config = dict(
    n_layer=15,
    d_model=320,
    n_head=10,
    n_kv_head=2,
    head_dim=32,
    d_mlp=1280,
    vocab_size=2048,
    activation='relu',
    norm='layernorm',
    norm_place='pre',
    norm_eps=1e-06,
    positions='learned',
    qk_norm=False,
    attn_scale=0.177,
    bias='all',
    tie_embeddings=True,
    parallel_block=False,
    init='normal',
    init_std_qkv=0.042,
    init_std_o=0.00767,
    init_std_up=0.042,
    init_std_down=0.00384,
    init_out_by_depth=True,
    optimizer='muon_variant',
    lr=0.00701,
    lr_mult_qkv=0.7,
    lr_mult_o=1.5,
    beta1=0.9,
    lr_head=0.014,
    grad_clip=0.5,
    warmup_steps=200,
    schedule='wsd',
    decay_fraction=0.81,
    decay_shape='linear',
    final_lr_fraction=0.0,
    batch_tokens=131072,
    seq_len=256,
    doc_mask=False,
    z_loss=0.0001,
    train_tokens=820300000,
    steps=6259,
    dataset='wikipedia_en',
)
Each number is 500 + 50 x the weight over the matrix's rms, rounded and kept within 0 to 999. Layers, rows and columns count from 0. Numbers have three digits each.

# layer 8 attention query, 320x320, rms 0.0573, rows 177-179,209-211,241-243,273-274,304-306, columns 160-319
605474550495348503508506481509590535500506376525482481509484443511574455503436523501493504563502506499487440532542472516398578513579395544473502554504585565514445452513563469477450572465443431517452484460579409383560523448479480538473485556499570604456504460497529565391513517571503471369493510469488426472516481458521557468681454491458473508535428537508415490570454469447449457534486534480525538575561508574577476508540414490507519475474454470476425491394455544577537495562480558
600378426395574505442567450517350503502489570465456464507477559508490576581472488547495451522533481466465535484387528467486533449496507427509434502441562457578538472534449437476574481496573491435599509587491378497447516513484542511495443503459515572468522482558474469521432535459538550521475401513555588604505545559452507552457488512443517608564464538422523465529465409519504445545514493546487556545458492486460506513550593549471469505548510553503486485499446545456504553493506475
524549463443392583545445489425430441476506459577495476529390489493422445445478520499476421449564534491435493522495530403430478500572539512534412418480602457497465463482486456507593487518516549553516492468507527489523479514437453514509436594568556556498463512569488458498488547447580478473493461456515476557474466562544417539522485555467554514501450470476521508545430430468441462447455492561435465439487493502488463532460418349460431453497459503558545420490489530502507523531513440
460461497466499521504524478543526501515506566498523443467552547514496416416564466537539537552532563469405549517505427496492491583540433509465512539525401503516471511444569526402488446500447463500457467491554510534483513483424516501504505519531514445455473424572552605462551523517457487509536437526531496442484482447542572487536487459516510560595532444586510471516554523503467460525499534416490502535506488522518495508492409500516480393481511571528478467468534522591451470542435516
488482514523459503473497501470533544461579488543465516482490437650523573533543472505459503524523467450442523462463512523580511517431492493509407518469467536542519486494548518559523442546553482483483477508497490572618522450431542454469383429485484537403451488543553613386560479509488472520529488503447431507509493512528544525464482498487552451410583464473514547546434481460515530420512488527509498495490503564504511463546497501518521462543589470495534456543556588560489545471538417
552423496432442435625480509409500492517538506553531438509496493408517499458545597501509556528476467519552509430613528366562495508528399507439478538523577396440439537422554511535548486529500534501531573470458426475449555531514460613502606518504588482536552485553444525505507617431437588527577569493520474521492449451514450515594527493529494502515495465490439457508467504568516517541540490480562529571484519370464510517433489458404471465476547505532470477563507510479463515483430519
546570351552432532453481424526492468489520489457447481506521500520471459430494449475517547491441478441425462492526504514553467519472467521505574511541413536465511483557487489504519424491475466533563399508506607443485491445472504314459454502441487494381422472536532490468500491584453553624544549460408445491535496566414534467438470564456547407444531520619466482443558604565483559476498532428457478493535459507543418514464475501546578482473633537461459539387533618545480504461446548
648419532538490552482534525518628622520531437481481484518493493439524546434416490550657525499468531396566598441524487525593534470504483498449473412432512502496412521568412505489478597509558509537534429532587470544484478517480461500504422557559371597500514423514552485466503574572543488535570585523525495543514448429573596503485474562454541435482505552471551499528469348506531582395588371361434495448413448446553486550427436566574537453483533450536470498525519556519484522450416525
517477458511513465428571472463477430492542569448468501538480601479469489508574468508474465471524475500573585497426503535544490536591503515469524476451448453531471550561483514529427577498459571479514493518460557465476590488458490454533496454447467536534567515464464363535512502388528477454462543634541503583430516497514502532477535530401538504470524445448461544495476459489536500520503466569414494484499502520529396429496540499416508526526495495497459528460546472477478524589502446
464492469571562494481510579470520475496522506526535524475508532571441425513598422443451522543512506451498476458513383500482508568459447615529522491471469469516516514487498505387490463454449469482508440553483468413520568476433464546519498497540577421449519471531456473534510522441529518512494536487578460466543487535540513365459379467491432546493496501572487512484557439538504449555420532430437522501567574542491444491471399543524497560499500520441503458416495579582519528508463500
538490475512446432522420524431475517488598568554521490418546457509439497479524501528490482487477503514469473400437439532508587389418497537491509491605501537595498510555487418564464469495400456509482513560452513550481425439363450423566404454504535438492449430529619491556484493571467523422543527518544481452442568515445501447406443478557490446509452477377532526409339523499555542487467476553461484572577558513578503379466446548410587570552545502549564392474442507569509491439522390
386526417468460526503454477442485507444566501476468434480458435538486447433502521446491449532553495548506498494537504466560517511473598470575416538480556516482554513447539541572461518553545574479529534531418554458516612463516447453480537558503522552435420562486519540444530493617585443520476470496469540474512519567453499450459480498529462498494491479500478490535554523431556399468463537531577474463465510476404517553401529537573520484547543421537477442605539502472518500495516424
517490444594510578523556578488537426535417347441500374418487592483511521445542517486473494491462430565516497557476401576354529562473422550522502548499549543486447569559581538414451519471461516434442479458491489415526523477546609498496540538451478372525530519485431536484538448524403413458553559507563469516559520490555497536521416385485413491496475572572516493449527575499490404580585441454526522533386463505558496628478411457612440452429514545540544499387567496556530429519378507
569397480568526421481496542492478563501537548499505486442500507542434545449543505583562476491463568509433519499506503474575531530509506444446437454522535495429482459505480541561463448506479555498509477557483542593471472462472490421512410439453451522529490425451527503518510577562485532468600438517472464507509490503454596488453499521486522550431513468497460507409447557477547541458454542500498540505513498595552471511545504520473548557551499502461556516538538486471471547486483511
# layer 8 attention key, 64x320, rms 0.0609, rows 48-50, columns 160-319
495442489449469417508439510520491504475549509457481506442471570535527536503524499540544429452464508430501480431557437551505492480461440549532492546489517537472492510460518535539471406535490472493503477471505545501559660512550543560520468462482543534425434432555536459543419455496539530607565543490516530495477561528531460518523419479536448447562495531432504508573478467499502504441389439479477502553507559490443529494515464516501480467509487487566468481511551534491510555427475502
458591376579512475470531494442535437540483514472526464486520494533518384532480446602460489516520541453491426489477462539488504626487479545468455490558514495524468500447553518437487476544566502464466426453542449530492538443421440569528467544508500470415511458443501487566440540477551533592580549501518524509517475526452524527455486512405515569499441477549423518523564473527527472463459462445423561508453522566498513488539503460555491529478552528514460419442518445548398562499426463
511443555471440523481466529560429510498480483559489423402516561506491526466547484506558482508530481494511523585510530474446518494440489478532541448518521490504504505536565449580450519509521523499555564488478472519520449529510509521562471453509527496541462558503539520525481510465593520554493528607522440473481461524535487505502517623545572457533492523433537522529509556490561424480523465537543450396475444422447506595474533497574515504520503470564446471518506522473463479509457501